From a checkpoint of a small transformer trained on Wikipedia.
Size: 10 layers, width 64, 2 heads of 32, MLP 256 GELU, vocabulary 683, 0.558M parameters.
Each number is 500 + 50 x the weight over its row's rms, rounded and kept within 0 to 999. Layers, rows and columns count from 0. Numbers have three digits each. The size before them is the row's rms in percent of the matrix's.

# up: layer 4 MLP up, 256x64, rms 0.141, rows 77-176, columns 0-63
# down: layer 4 MLP down (transposed), 256x64, rms 0.127, rows 77-176, columns 0-63
up77 007:512542542548519484533423531594499557566459546507552535513431446529514501543544476637504375509582497535561531439609483530493470556501529519505461532518539578558480578559517509536484429417512473
down77 005:495446432415481539458431412398517485419506467513531447471539524518431468468444483408486569505454486427418486518444500436564522437592487468429518413466490454421537500393503470453522478498503512
up78 106:570486518615483471518490572446418471487525501497459505403509486580441546550563486518535551532501493480520514459466500387397543570486531519470576398534449446563459553558561558439493527519467437
down78 087:559488416467568521453558477414577642541517443503459426566480500411479570461523580418372520542554548413511505517485559550470485450507488482488531558482519448524513485490482483507577504499495501
up79 101:499494579461460531484514499512467490574491476480553547408473510533476557567609520539572439473537388428514481525537573495397519549577547477516487429495601443494474524503440463440548555467406533
down79 124:453501563565526427581473566536421486509505482488532585471490546476444505540510456532624424542549447558430465565534533481472531502504505462537496503503563415563531484522478430420520386451527403
up80 104:527516490443472375490569457441415535556525578408512534476442462562465593511567545548507499521644467443562489450434486465516467563529501505489431496529532515501520443467479408509531504448543551
down80 097:523468565495449480509425509463605548497515451531533457442422537423546536544426467514553584464532536491514511587499473519437490555430482596516409484430546414508456494474548623540466475534454535
up81 099:541461423549481483362474447566500451517466502477455519563558524501543508508530531484475530462552462489531597441504576460416484589499510412459496561494456531503593463535416486406470529545408556
down81 097:452491464550577431583477525481599542425512491513549445449546488545442475374534489434573531563481606534545497532552461492518557389500458489541497487533496465423475538393506511546519460468536480
up82 080:453489442514432481587556404520446548405546459461559513392528464587490520563488496476540453476605474548482457517412455594495524425513497557475514471555469405469517507496516478575568540480466501
down82 080:567483524503506513492536549559622426478413562497468391507534513412435520473559475478511528557462521537509513439566552485412524523537431419488446557438566528489443482569534504437470446519470593
up83 084:470466458475476532515437451378477523450522463515524527550524487547502527505591462566455533443582484420620517474421529572497491538505622518444560471532521446400510527546450512512513452489516396
down83 078:540411545532526484496554512514602520591525590480452476409540504426460519522463499526515461600396554513400433501472507448520476502464489586518465463425572472564464474513478449514434581477498559
up84 101:541514540564519495532380457522502500540422555479465501476550500503383563586517567454535508461494496446482489506536458539530326540521500539579557474482476466503550463477475550399479466436431472
down84 093:449539428460582541484522471453448648535410491531479501642478547493525426489500470487496566465468545453495468614416502480471542485488486527453479513466540572509408489494457480543460515499533593
up85 106:476590505449488421465480522491511456528531615355496519521447446438504524499523641474580516507520426577518466542465474485430468450482473511549555415567517522443541499461475564502506519451544450
down85 097:513567556501479511517460558478501531555528431434457487439461506480522393556552503552398434455545565440545501481481525502468602539441458493585522496472490520580555550403406545486561554505450426
up86 099:506532511480465500466471535423514556536495496456496527520592519408489493496481559501487468493532461583528466525490537537557457479514502519417559434634634503438497487534361449391450454538474522
down86 112:471590490424496443516532526460444416464519533526515485453444507531539575509449573499526530452605542612558481491475618532408484474439492557527547410495496440489478501504440403437482554510496544
up87 107:493487490503423479497503518475423503522446555484616497455575550609548558476465432435555553380490500432556536496540499580475484490521520364512554538471452513460570467577487465478525543450466517
down87 105:575461547528494535443490454463535474523457516490581435501537499592512526419512407462497497533510596533544455452415462489442580484403495457573519456434573523492494484556447496433572492479510627
up88 110:513522556520424482484570460513395440582414537435541491564549486495463482629568541554546485449481472479482486564429484439383532599517511508499554484471472512531560519514452538464552542515454427
down88 118:433486523544572521598525490430507586546428579563503564468529450485514511486455483517520417484484496459428465475466484634454587527494485451498441610526441523542492479531512411423506449515448555
up89 112:441545510490461406405510520460499458405483507443448554423603588511492512496475553536465505537552425471553418447560497537501544501539600511494520565507481439475566613517547553487440443478539512
down89 115:423551469519480486501500435497375471456499442459489534487517488503533501549515587519444495521498522571539510517404499525539475364566526528495511482504583609459555497440353527569481520555527457
up90 110:513530533417477463478476487477454471529433445522595524540518585481464492562526551447520449471540434556516531428484489605509566566555488425519471397493494429472546591495499584357522493476505483
down90 131:489533568559471484448433551514459498490478424490524564557490476546424572504455474504542441480530470529520508499404515559464544518573468398496551541502599457419461471555477546336516489536537565
up91 085:521530479459474485474534560521429465435420576534550618441456583406459503559537539586491519556452547418526472540552522517403500527545438516516473490510542495499529445412491480516459470563396551
down91 110:527460394579484474485537510498446495498422536517499514466477528455544504651543578544558561578462559488551488497497475522504423541451522544373492487509488423434557507572445442544493503551428461
up92 107:520401489494412490441440578468517458543469614490518545530524490520428569487515525531551475496510447545644428527550535511432572451568512483515451469523515446562523525497473508474541416411520415
down92 100:419469444452485530525493434578551491519557464542537417510401493467567467531494428492416586432542554523462426530470449628491498533490429535500549519494540526550542420523585512501413511536546521
up93 108:437434555513476519509429541560458468473375540459559504497509499598498538522554507509583491501456415479495503490486497476431510526550411555462594443562598526462505490484485615481407440526486559
down93 124:468469516541433416496440595551475464478522435500532509498516528523533574539567537507606428400478518568456484486530477424546435491475536454389531567436469499470619514523581494536486448533507449
up94 093:463509562446449534427446524553514520437478622455490563473572495396536500568533577467431539505527497583501463508453430490480456507427493521433528447509632491595452475481467559501459534482504556
down94 081:593475504505485433582483537572458511556476526502545476458507545426577507465342540550479473403533539496426525514523501461498557426527546595520461507401428480511400514517541506490516522555452511
up95 101:566534518482468487463405531384487458559410503514495497465493490540501588510575501487545448445577463622583548537434601545497482521515495539507500487541495447455491567439467420435567441484469546
down95 090:528448519529509502472501513577476464453507555453562487539534417543495524448429530527389510419466451494479514503532509506431541435484465418503573588475515534435550525581563369474553607535459550
up96 082:536565464488457429476549455532446515478461490443548525501575503468472573547523468457586569505569435563534575519486366497505503501529525560446466530505585472486589480396566495431490402541458500
down96 125:527547520528393503436482517492430444509482465451514537518532493499371473531596523472570566510600444537514500469471414521470482478574531500449558487612533473481561524482564470434416420569521511
up97 093:454540511486405461455430525506458464519488606515569558373447488506537473554506567594573466521421478414583452498596482480469477553550479490544475524473481537471446533546520541449525583499433513
down97 092:506375382543492508456490577512465490532480506456454573446445482518527552566564468465545462528565506507579486510457549517467510485491521578444500464470557480536426454520448399501559543489642443
up98 095:521448556473519394507448461513459498507476548562526550494537564608430556472568544439582511483619477481468543403540478474511442423462488504451479458502516562470492390491510519408484483465512589
down98 092:483521498586402523480516610426443551472573484488568467535444457449528474525542504581402449503503457485372575564469578480476572500579531496500497570494472479527499536395479440509490495514532527
up99 095:567512492449437491516472500457450477515469497506536545434524486436448601575509552502563534496478374562566506401576574502505527466576435554534548470554460578499442453389458472459550500500472460
down99 110:525510495588446481505441530485494402520435492395602531504485531538460524527473573514497493485542452573542527447530509404556531545417433454558560400492524516537525552477408498423557489566443460
up100 106:543505412477500425447456476502435486533543579437604486492542518539511480512505492494538554524573421547569487464440563424475461536428430552458500561566495526466538513468393590396549500539530540
down100 090:460545579429542563506590440452465469443417413512455478415554456534437526477574484531436463567493510564411448518502568536554544560511449482489510498440537480532494428493607512521452525579533469
up101 096:493517531405421497509500534530465516564590599479532479530498489440484528515455594544526478514568514451473462514404482578521425440449523492444500568521489458548607618464427470499549526448432459
down101 092:437555561429557465523533529498460536461534551488497530515498523434465500513552422399493408518494481514503502395526571509507459574608466595512546493435459541415378492477548537524494546576485453
up102 106:473525440504458408474515543477478489405554488396442502434584602577499448485613516565585462583511413440490535488567493486484503491504498459544476546475547480519504569578523483477465453530465574
down102 100:507550515508542451522460453507386517448497441554513513527494437599528560475500499433384453436524581568459605489495512519554562543465445400491484478484513460560542506502522601397512459551486498
up103 101:445492493626492521490503542438495501507524515446583530502559548455461504529499547420501388438509443590529448475500494476513537488480597460460536437514593446422574542450553541506517399552462429
down103 096:501591463429628408476435539439549531495490468447468546440477471509522485496536487537562545573433463502547527442454482481552556392565506515441520494482424551555456492567454491544622471506515470
up104 106:564550510535508421499500500519405536491470567502450476502590490509506523489531501488456546459494494554555445562476418382536486547590528492539500572603496474499574527498457465383416439503394533
down104 102:488535402479518602543479508463574459516427571442497544517469449488482552458494472557516514517434503404587420550369530560625531554504497563518506517430427476545470537507524475507464454485514536
up105 094:424515374418494507574454496469508472469436542464577590535578524471428523523546546507484466460450476469483578470489425575574497536614429539486589481518537556459494515497477456464517493419502554
down105 090:443573596525558424423515505506601548465519497563429484411456529577495426443496459438545542508469589507460501502507428555489522467475532529523473529504455463466567549422516502457437419590569498
up106 107:536502575452422455526466525588478508429418494410468517527559540512537480590543530524569510471521432529553558505417490545426500546608487474388526508492468530473535483538499488533384535446503416
down106 115:468449546493412516557487418553478513508481587480548473469520410509545473508518589449526597433484586557488512448535443549472524570437539445487397456584498543503560456566514470500437520413549469
up107 108:496482457437493344563487594496457473418501521536478485401495500466455527478552535530516593429503449508517458546508489489443443505537592502451539481596515467581567589454527561477557446518494478
down107 119:400476384539504485556532570505534481507498475482526457439508536469557569652457565557466451530506443579437538431553462527416467513475479447503457512468501429598479526465496484542488577543543475
up108 098:521632603490504502493426434570470438509470508508567594459446545406526520494492543431531417464498446504501497511421442527524502570566446543508491480537504458390523486570480565487474444546513433
down108 093:490498472423540516539622534448504476547591497484457433562487405551440532507499465500501594494436540491543550554519525519545463553456468549425528506490497465571472480410353411511513537552508527
up109 111:458467506488451443544494519535445465535503643477504439559603538568468545548541533514481485467501468518504472460538465497492480461527421523488637507512451506509578495538427559364582417470515484
down109 101:481507507528441507513518488477528454437500401557525501579477524502527483513526536571613564544410502473513539527431503537448601528466468554519423517514483492481434407563571480346484517433519439
up110 093:563510476386477467439496619518479554500533462513526553522430474459524572547508557439570488531635420523601479483518547550469465500486505590428462466537455491548496419429499459488492539439508508
down110 088:475453504580520498524508417451458446575468563397500427485612488437519427527448470558473523447462529516479535551492401454487511451544424458555575474565493527490508586520485558525576552576451474
up111 107:510554418512450532383590606570470501506503526345552516475490550495520488529507566535514539416473437558526493417480526491540426492493604465413510494477487478510497499435518523483444537529439538
down111 103:471485528584395476505477553544509528517603522470578475479462495457446511454478501589555549542451540514522467445575444419521438489498537471509584461503565495380493515408473454427551447528567564
up112 093:430509506500468446493455457491459347540504451507476502522546517486430508514490466468555571541594525592580543568583601481518443491491544462432404517511569496485470472575479421490518513583472503
down112 091:544579491426546549446455552584497567473532542513515495479497495569484518472573475549510404374486526490464439441467488507482465457462510412595595452524466489449555590438546474518459436529569477
up113 099:493596421497489570503398514405456381464538537463505558560582530512429496523509518544512561449443486469485481441483533541514464419529440475502458463611436607533527530487496423520488525513549469
down113 101:557561476518418530463464493474527517528472429578441573542518550525524533446553519522482450622538480455448375530514518508429522520445533534545539518546556394492523469433441503450499391555552448
up114 112:542489468500510359544525511558422527476472452439436482531568542477481479516532545526555481524428483569490533542477470572398468607560477532484554516538504400507525591516430499437439498507420570
down114 108:521492460523571370509479557549520443532615381512506497451564410558499424536441493509536513562411460439485513482543517402534524534396535538502558456490501541507524525552489554477463496460439498
up115 101:440412485505432489496580486511492526632407462526568543457539550588407471462594545526438473492501450513527455475502465464570466550521463509485523487573535534536515510554458558414445509408438522
down115 104:465498470536580396384438568431496516521509485515504517534500529526485512510487373535584581445494612451483564492409483606507480579454443503453570507476507530471479494518560482470472468561460508
up116 097:519584522436434513525593546451412455590401462526571567526499483528516506545534477449522592443484462437517431361425541522468443553525519450430500496506438496502557497496555514481566502513521516
down116 099:483399381510505527374471495514486456448547535438516574506414562574533512504407528496493534547463533548535555469503435494595500553430460484430538426527491469486535521568498570447557485504452552
up117 107:492458407489505397528468522523464506560492473423615588424503538505463462562500552485586417462426503455587534559611467552485477510508532470487514448511589524515544473461517389481482490498538538
down117 120:557540520505366601487542538553450500486441477525471436514452512389505583551540461450608402534489528477517520563424432463427518522506541583456404520482519483503462512498499564484464495540539512
up118 105:518480606559453477473520626498502488507466503409547543430586444445484573540481512467560578480569466476439521492506417541485567482544498541529417495487559458605540541503502521443432542448488427
down118 093:397567459472531391504535476528678457524519525604495495490488481421498475542463422482528448548559553501598511438476545435559586497500515543489462501443514475476474500408485492518487523537512488
up119 105:590509566424472378472541483572465555521482501539595533496458490525487476597533526461576471456407454506603428435506536546540518469484463495537439491571499408502575487520519483421541450484485459
down119 108:453455543528577395460482534592559494489482473521484507513509455502396506518492349494458502544519582541483547495509502492507456441447443495564543590485497478529592481450529542551510441607419449
up120 097:562510476482488430450476465520490518455488516359542512474512568469483566565566561541524577482499478544503575595510454484489439504529472407505460480543563527484565515503490551472467490580325489
down120 141:454525454505458468442470525487432519489476529456618493422467517505454548539556533622497553516572508613464460593516455441438505538505474476485518467522529559542573550509477457390496413512426443
up121 108:469536427458483591514597479406450506547529545483487567539570515481507565512494510473460449447497554539591460464476421533462428555488429481507523468589528455496552446583415498438514430473406551
down121 107:415553484481551570383473503543407558489511522516529514447464442487524444501488532407427466490526513447491485520487523499535556521500558434643437527411549609524507445487509449516539483457539583
up122 097:429563509579472546478531548544491462575481469543557563457525500463455495508507516415503560424487534533494422539430422580532483565509493390422535523580556465525557467464490511566397462441430524
down122 110:466516524427555417508459530481434537562551481513550599498581522439526484505486457494492511491501441498510472522576468495409503415560478412580542480522411533565509392524408508456571473574562459
up123 104:561547522439455513431429537480464466528542572531539514541464541545500452562489480505518518431578452566542468499510461569392483598489540450459531575513495516482523587535424413406568480514407550
down123 105:498513518464540441468396459484529482581515458563471387527492448569502421462406519433562509567519409555554498414599555491457481520492560543462519506465527558445539468600475550536460523532500532
up124 094:511489539526527463503462433470477423472559510527548470536575644519482473556503556465522449352483490587497560534460481449463448568481552459485496414537467573437488505549452442446541495570562476
down124 091:502476410478412570533603494543523575541426516530423503496504488489482442521501522528543454487516525425499550427502448546447479480590486511513507471391555403461486455498547504647574489530562484
up125 103:437589539411532508541507431456481359452523561496475460469552573541383545507486506501567531530486534513486465480517515467454424577557418518455481446615444533525556499481463530444436483514535504
down125 096:569398525547495432527483550514482602486595415562520500494426511512513472512491516583474467542409472505520476522504456405513478495505479489627616481438458464514481509508517471576534486433543403
up126 089:501504444533505535446471490477418551439480491535495558403509495462466607563460479534498534499527502490585514408602459570459504568469480506502495471539603408501528452465573473389588562475535466
down126 079:420503528593502610453500517518546484475459475536464420526552464515444514488480425499483516491562492496523524536459543517487569466500430468520525537432454558610473596419487443585343502509496533
up127 101:505523547490522401534515461474469456526428483510558525515464547521415496502488515422539463482531411538520498497552615487571401509502565549460496554545520425521495498506481442502393363596519435
down127 093:518473438499580517520525470476541535583586493443510376485545464524610553526437517569459454502466599401497420521516355538453534509478530442511492480500518542550462548478502532479504563444480521
up128 096:472504518534467414459558536405521464481504438544478594499570573619417528482516467530600507418483488390487535447495497484501532504487542517479477503526628483497530486473537578462584466456425487
down128 100:505462460482547593575525510462542528542480531444461457471498496493495442439400540456417476474503526497638481588495510460411561479553501542558527471512470489505527527389471411602477498513584557
up129 091:508449480454461409526510376512508480486478485500486536479450632592523467483455487509525478471432463489538475447507507517449460537492651406486498578569541593511500511439481613460486528515466507
down129 084:443441419511542622423533499470430605524517502502526474529504501443549549465547491473449505526538547453513482455508545394483498456439497458554535406556474446413576479559520479589590510554467487
up130 104:581529524499461495433594519428445531442482525523528507561546503517408533529446480506585447569556440477483610391523507503448517453506592528421489448603496500435486475560541512452490446465505437
down130 093:483534501502534418521594544456516523461481583555445395504555476391448571543512530457516382572529541478480543536453582488482549430514537565539406474526435550486483520505527428543514517476429464
up131 096:473520475592485557460437553576532461485580471504512507481472574463540564582512512589487524457513479429538523546453497444376396468574583394474467508520549479568517532512436509459493431544482475
down131 095:540507505386470487409506520491532468499475567601532549459484444549470473413427451444517533647532478505547468504528501599554525560488434611505492445513472505453481494455480427535506523419523537
up132 106:485537479566474554455515538484409499563539578521527509437575642454464546579497499546458480503473349483466492469535526518505385494453447559476588526462465454515553546560474542496473478476467525
down132 101:552502414617565562416466537457461543503478428555528404471552462563512440511460470392447505456550554514451443556482526495518574480497470518471461556471453496535567546553560482574572435471463516
up133 101:488456498402444473519493513589481471476450456356509537542545588507539469551537480516456547534533500452486499501580434528512414453578410501484546525574526510437476458561396543477467546448477574
down133 094:529543515468503527485530460419488474487547458599556534472500450510547492477458498421548403444491532563500474527500526464505434500520404518524489535485501356532559483648555542589513471398526466
up134 106:509580491493477476395502525481460472471482545522542473426402512450431515500498622499582487486545481477539477484478556507521442529511503418506571426476611484475529589432591608465493426537473507
down134 101:525509504540475507468511494453432502615600527496522462495554455603526468503471430524513431479408528527520517470567418448520461440592474407502552571531455406479485555462529421573543564497451506
up135 091:465551527521443417445519543515514521445582420459455506536436491498465562586535562426541574517499454529480438438505513616494508517502470442487452577554578409500464436567506597514526528447440516
down135 088:569432477564510471570528380441499463544531582522583485526532467599463571494543434493467452461491440517542363546449538462572467492469490519464516470480576573530499502416484478503482520568429487
up136 099:524527402560511478502487502481410520434495596445584469430560490543425488540448534561516488494507376487453646424439463551512506543479469523452589498500536524519591547492478506523502445520474472
down136 086:543503527560392461520475467536449491559586491521459470485457396473495558509437589405484431547530514486494399549503602501526533515545446510594463597524453540479462443546494438516469473469560548
up137 105:491570480456458486467394527510465482504470575497431578535563571480496475475544468474537533458556488467508476411480544570449482507543648468470471514504482530475591556493560503493552424583397421
down137 110:512548412524509589580527523507434523528416503541498417568510492508507479464528569389412481453538437526532408527504541579555586509466533420486543427539398505421468528470520529514521495562516496
up138 099:529530476516525472477507465522478515472386457487458542499517606517433455546628541552470497388480510475521545533486467491451466559585537478572602399563494456419550511467456508449529487534415477
down138 113:517492427513454471481545430496473465519548523474542447567437462442426527505433506468548476389476544492574565486540526644477547385475478528503473463523599453509536520483590474493603481512497555
up139 091:524453440430453526542533431482445591512352460461564496438562522513427533547438510469462364513519494548530547562483527546508504524426548497455480477546484399559568494451444523542502548513515506
down139 087:587493501497517591477464495416565490515450518545447504529528439553474499465510561478461424591469486498406438475553566434480480487464490544462542515572534529515489548578510569580379541376494502
up140 100:428456557471479540467397481547501377610533536485506521402553536541449534594554526471590533414532438528487446484500531463500471575491476547453404478500515459465453554488532476499540465545490575
down140 085:581594501496510464517492522528492578406470562481466499545500385555554518383500477521520416517483570524583554559438431495493505542588501488572482446536510535474491453480397468456498412472525461
up141 100:443563511610408528415487465446458526423467544521525479564453549489535595498555621478477498536558415493541477468488483428507539482463477450463527553499497546481539453520520606468433435487415542
down141 100:459413508542533442502420530543440446531562511540542420481528416580543546490484420545455475479526460599479581553577473514465499621559518498477437481428462438536561494571465446437514502499489459
up142 099:509575549407403404500569487484454497554445528481495529509507454545518529527628525442522604547490554433552495521467550505451475538485521535509464588515547449408525410480528462476492410549457539
down142 095:537431472595480560554582523530489476529437486496501454493486556435483508560484461532646455500527455488485494498485465513439591467381437541492412505497457547530535568524457461526379555473553539
up143 096:497558524563461546430551469454520550456507558412428460431477547534501501532479574488550445529493424551496469527433584515498468523458554459427541551509590399513562545447497548501450452451385561
down143 094:501445576545459481537460393493482502431459405441477531549424511559480542493450409584564602515469426448563471526553562522477514550458488524467464545537546532505521472569535479606522516449431457
up144 107:529466561474428535471515521418499492446574492453518638557543547440490535513561449549554516482466463585488570481515431534492457537474551582512556488494623444420551478556415465455480444491462487
down144 103:582532549513491549523509403497579415564467494471458428501525522540475531559435574543459479454343515550501525428465564481477473583437449514536549436453493549438520491557463470505562480556552462
up145 109:564530526513423460484383568508475481515363563542552505421463474568496535517433521543520429433532466445566517528460479544552479493514524455502545540520623520482557455479426512387489520498460541
down145 104:568527533438555507496525517429627531527485516536587391537521446512433445473448463478533522580511511506474441418478470538444568500417541479504581528463486513495546466483447507515411452591477601
up146 118:387534546558439497495459502482471504560432488405507527485616559560555591521581528448517519495501446593442502392480449474499504570556411501447438479515432448493524484456570489469540496480480518
down146 123:472442507506548610520442576504466551477439452540460509412552508573496462504473463426448501460580591600445479495572548500376510468507535522571510521578445470507428519491475422472502567465516514
up147 108:506450468478345462510437477460476546429400483462541556459539519541402560500515504500518495496537403423497598562501498577536481536523441540473556439445517435593513505554565494455492550518521498
down147 124:565455480563512560549435449544449488550454391533641453458469540559488499556564553480458551552471414589541495501449533474493491507430491393481521462518550501501563507521511500464469395549532463
up148 111:551601535531485452491507571469447458440526619491542500476532513465456574520462547529545438485449451583551512500494436369536480466455509465505481518501517563438632544424483562427520450529484525
down148 092:511512580473589510498560468438545473433460514506565442518502422468444484439535480525512498548517469497467552509482515594497552470622488442540454529370506525540414461506621471569474505412451514
up149 095:474474531517440466509527455479443441424471459420501585472409482472554560544564609509542403377547476499478443527509460571473439445498580560471480552462469511514462531523441574514536541532557548
down149 092:485496531499624472462453569535552528585461489562488465522517386505461633556449396503526557462532557499512418501451491609497563464528466509496444429469474514500458532455503497528452492579499440
up150 098:524451505468478551416556540430387442523482495448586628507514498500447495605483500478506472517464541480511585532572484485494451528525484552493539481504460485638440449483494565494509427564538411
down150 098:515520523405603433560453492553520517404512460500429448479571513578450485444558492438549367480494434581522493428487467589510540558508532443544544499481538507522529509532461470456547549472444570
up151 096:553510494532428429571458561578474514372480496433545464429464498478451490517490559477487554449547512572479489578516469475529503507527516504481495472567554532414518573461547436411537539366442561
down151 099:493546527462524529532500495542558479475445518497529532562517515525435572518493454473535376521406500482536472482442556478567518529499518439443506358537360468468481579568460468523574484576461570
up152 100:533492577467458479422501631302475476480483427463527522394481567489543535519476513528533536549526488513500579410508518541493506497548535536519465499524497475446446559420488512501460505477590505
down152 091:476552498514476403479516448549508556524514491510573454564549449490546454447450543478489569590512507379496550595456490543464496429404550506451555518587461598544517491504487476389428498468506516
up153 119:523447443410453430482524442531485550420422485442565545516530519452504551485549545565509510388508427461532593561441526527503457507503545540431466522553469378460545497472476573492442507566552442
down153 165:544462544457525532494536490478441415443496490432585530495573340516483478488547464492547525443503457474581596539462464552444478543478477488415505568504531522483518592581448530517405496461556544
up154 104:529437492541493482515443504523500546474472416463515497377577538422467475534503540547545507366602491524503467452533466548529396473454523372544504516554549411491539488543562511471498475565547490
down154 093:547526455486538475489614540489540431581467465460471481557484533519497531526526505517506577593484424456473573496457468492506503510522470615396426405527482520501445456494469541484550585382433554
up155 096:555481509449445520482433535482407526457474484512598555456493522492435509489583549554535529438561518469559543466474489423485482499512494564510499530481486548653500433409640517488424463495554470
down155 095:501491381495502543480470554466351509506472518534493557516441497509659476448482516514513466390559526571495448570437456490502453589528559493503487433528482451525518486500441516594490499553516543
up156 104:420570489476453457502558458524452439457480533445555571440509471426411458618452563493549533453487451516523559478445521520497461539471539528473493552488544438586480501441510460505580425557631502
down156 104:511487469426536450477536391495602493500509583530522512534560421523469563504458493550447469522471464587524457481447452455471484445495460531515521490562498668569496506580422442441449545476473544
up157 104:473437548500481497547425418583487447440475565480559533433535566567470419554560517620504484467423538497508542512518509484382449470485475498503572496538518479549521514473490518500431463377407514
down157 093:509439490522429452425526575360501512543532528483498474533509529500538511377447485522486524485495445531510544510579501532563518576544430515599422474479594527408521537412550461438490440530527480
up158 093:452517527465448485536533574443482419467461446435527515493488511480458526484530532524476507529565463509429523503416550610375430478577550485450500580500527457615603588491492564514548528542532500
down158 087:499461519474607500505358484546578476382445499494562453569470510547527513549520486564555500550474478445500477541416540523484472584438472442476455563527543576460482486533499492580457527390518470
up159 101:507463569525422501528470450555488455537454493453511505507563566494495568514647461598610452478448490488464497475517505499443435499516472438535564529549511533448572513458414445391459553446488563
down159 112:544482544445392431606530611502501474541576482576528475556487523467453532509543451484531542505535405503426497484551500400534470416542531499469496489399525533499556484459477431437452508524509598
up160 095:543520600428433509479530413553408486583375526526475511467518522510442460559507518477541428558550418478570459529516538451496414579480533504484457516518538428477567507527495574477593448504514549
down160 116:505518542543364513461554386516394430536467632484484538564491499449496445485479533535539485521544454537516485607502498435499478489501595503468568533423533544464542522434502473520567481447451529
up161 091:528529479511506469501531514494534492469399480457540482532512533516494446513581483401557627542508484530471538416499520580415494485453511429478580465538550554435501545432447363493479480579450579
down161 094:444525593459522541434487486495581475596518476559459514506444398454472547521490450512465444480490445542514411477539551461542507498577472464515499516486436530570424435500562636573450498460590509
up162 107:471562554446473473493411435519524447437491522468555500443499577493512496491525562440509496535549471535444504469546433501482466480624633423446584479531573494484491524510572510519534371440463450
down162 105:506489521413515506477537535421440475438451475491568429483576520473469428454550548496440489581551469503399521519430470547535514511447637434558440601475523588506501585505545479483535493454473530
up163 110:469478580435430545454489489431481495416467521459585518420458524528450547543558549481573490483473495490523450532485620570362503534553439529428564481504475409539525539487563485532522491450570512
down163 115:397423468571558570514459463460444476488559423515505514482501543539591484532454464497473420473473470503573456508479565532475628523518412381471537517474498536457643503522533523541496524494513504
up164 101:532551537526509476408541551503506499512487501477381490457452590528419511530545520449509483517521476586457515444503532537534512548531624458427494480554452453500476632573525585446470486437408473
down164 089:515509402548474441498478502463469431462534510454486601529594417514598568508446502645451528476451488463483474458548545458552427509502459496567554428504488550491480508421483478488569543491597474
up165 092:510512483545470484498599535517436461558398459558542466444533555474519506624502545490434586493540457532583475486413549432497514464514465481497481523532474412487550578579461522434527484420572426
down165 088:473489471480472521566457431453603470490526478483639452525439489508567488431439603541476521508476452415516532539494476513558473537459549507538508410404527524565484459531529607478560461576438498
up166 102:478550557547511488427484503487398473469448520415476569541532505462506526506498516536610540541510475514637524382450543489418528403573479524515505580529433545472467426507453535514544505513434447
down166 107:541498425522554528507544545454502556497521456504521516553396582571423416497538480415515525539571504491465482500501457400522404617462523484478537468367445532559550515499498540531537425489508462
up167 105:433572583472464421444480589430452480485413478447555531528506506516576557523540486382491464539560502521519477454427472528460474518468457415450574496573494475596579528496431554566533536490519503
down167 097:514523604554507587437550405496495515519470488490483511488577443462403467562511435454518474503437507477489558560509452519489363554495406528435506440513544533469537496508594449471547572550487576
up168 099:593453473474439560454448459538515450567562445494591539500518613426504502484547461565556485501518456607479437512547376530487430478548488486436571540532453463507515427508488525448522437481537449
down168 087:511508501487528502445516530545493479529431634578444387479453485471554539480434508553438599513458481467470468644508560433568504485468505533492515450466461516445555478534493491394565561559495492
up169 105:492462519457468498409478461424514549439437581424520519465519494497424580496523521534611536521515440398510510451467528543544494476525543499561455519488430450476582559440542564541462386592526529
down169 099:497480521422545529436577450612438394526538444446468447523514520489505464550522551487442547540468513520476510522501450488568539506426491559412472511408457557558574522544619480438453501569470454
up170 097:588465523446452468504474530518513539580482501437484498448491495578512502574539577524469554531484532532604497543466470473503539581570501425416502466556530465436493575523400492395424565429434460
down170 108:565527556441531513473501525453457469488494472474584609524572499409464502595400423579483430516517452533581480493554432494423580467451548546502433497461458480501467510554503512600482486431534466
up171 108:498583525439497448522504490452472502476548451496424585446556510488441651507467531536485495402552438508473531403423451522520545461475430521555522509494572455576615511481508522474537415528519494
down171 100:516479491442563556496536529480467524537482530597473492604499499511446581473467427537327461426486473484507499445450523458519575427544464501577478546426555448507515494421526538542432490525540573
up172 106:553497465506482435429445502468466490460505530524469523457580502482459585518587531525523545409575415526582432537493509473466507508645456530450561411466548540398572454534466468438476515536484493
down172 108:503564537505450603496456443498465449553498518575513566545537445481533458458538453420514463519522487478494440529539495540507470434523548459499459570472516371592556602522443501578531456472433386
up173 113:485514483480430507487434512496518507536573574520567506565533540538439510610481517507497503480492457575509414426507505431521448504560434487432528475598498446448523607428420442411561420472551507
down173 108:453490495543418483507492464602482531478583470491470562521485568461524465537539445525441541546487505568425513530547529440499562510561547345452465541411541510532581505478477449476493451517511364
up174 101:542491521549444504494456473503460414543468460488567520498475496521425459479558494415641564455551397489551509557424521450509471505575440553556485571528639470548465538473556485527449493543498526
down174 095:550492567523379566401588541431475525491464507536556499585503467533529546533623452440487464562478399488440477458474475464478535509471446450456495533539423483489446541499499453613555499532484525
up175 090:570510506448461601530553473505444504438525496523598518540526518477431450469592559500600461475515513511503527485484571438557426455470450556491540477539552469487490452591455459550384423539404488
down175 081:504543623459474484508527413499438594494466416550452437434471429506488416477553559520548581521614537483510475569447440465473486403528472457540479517513538505574519503565442538479468459550543505
up176 100:542568619424525435469493535442490450520504549462563517532480531440438406498486583451611447528416446549473514512456429497537457506544582555442484496500557508512602463466496565450458484515440488
down176 097:412459508434545515604518366480550564579551485441475553432507478523522561548516472456517424499460485521499524539404566509551436555541430560508551458532562471537465555433476546548485464464496433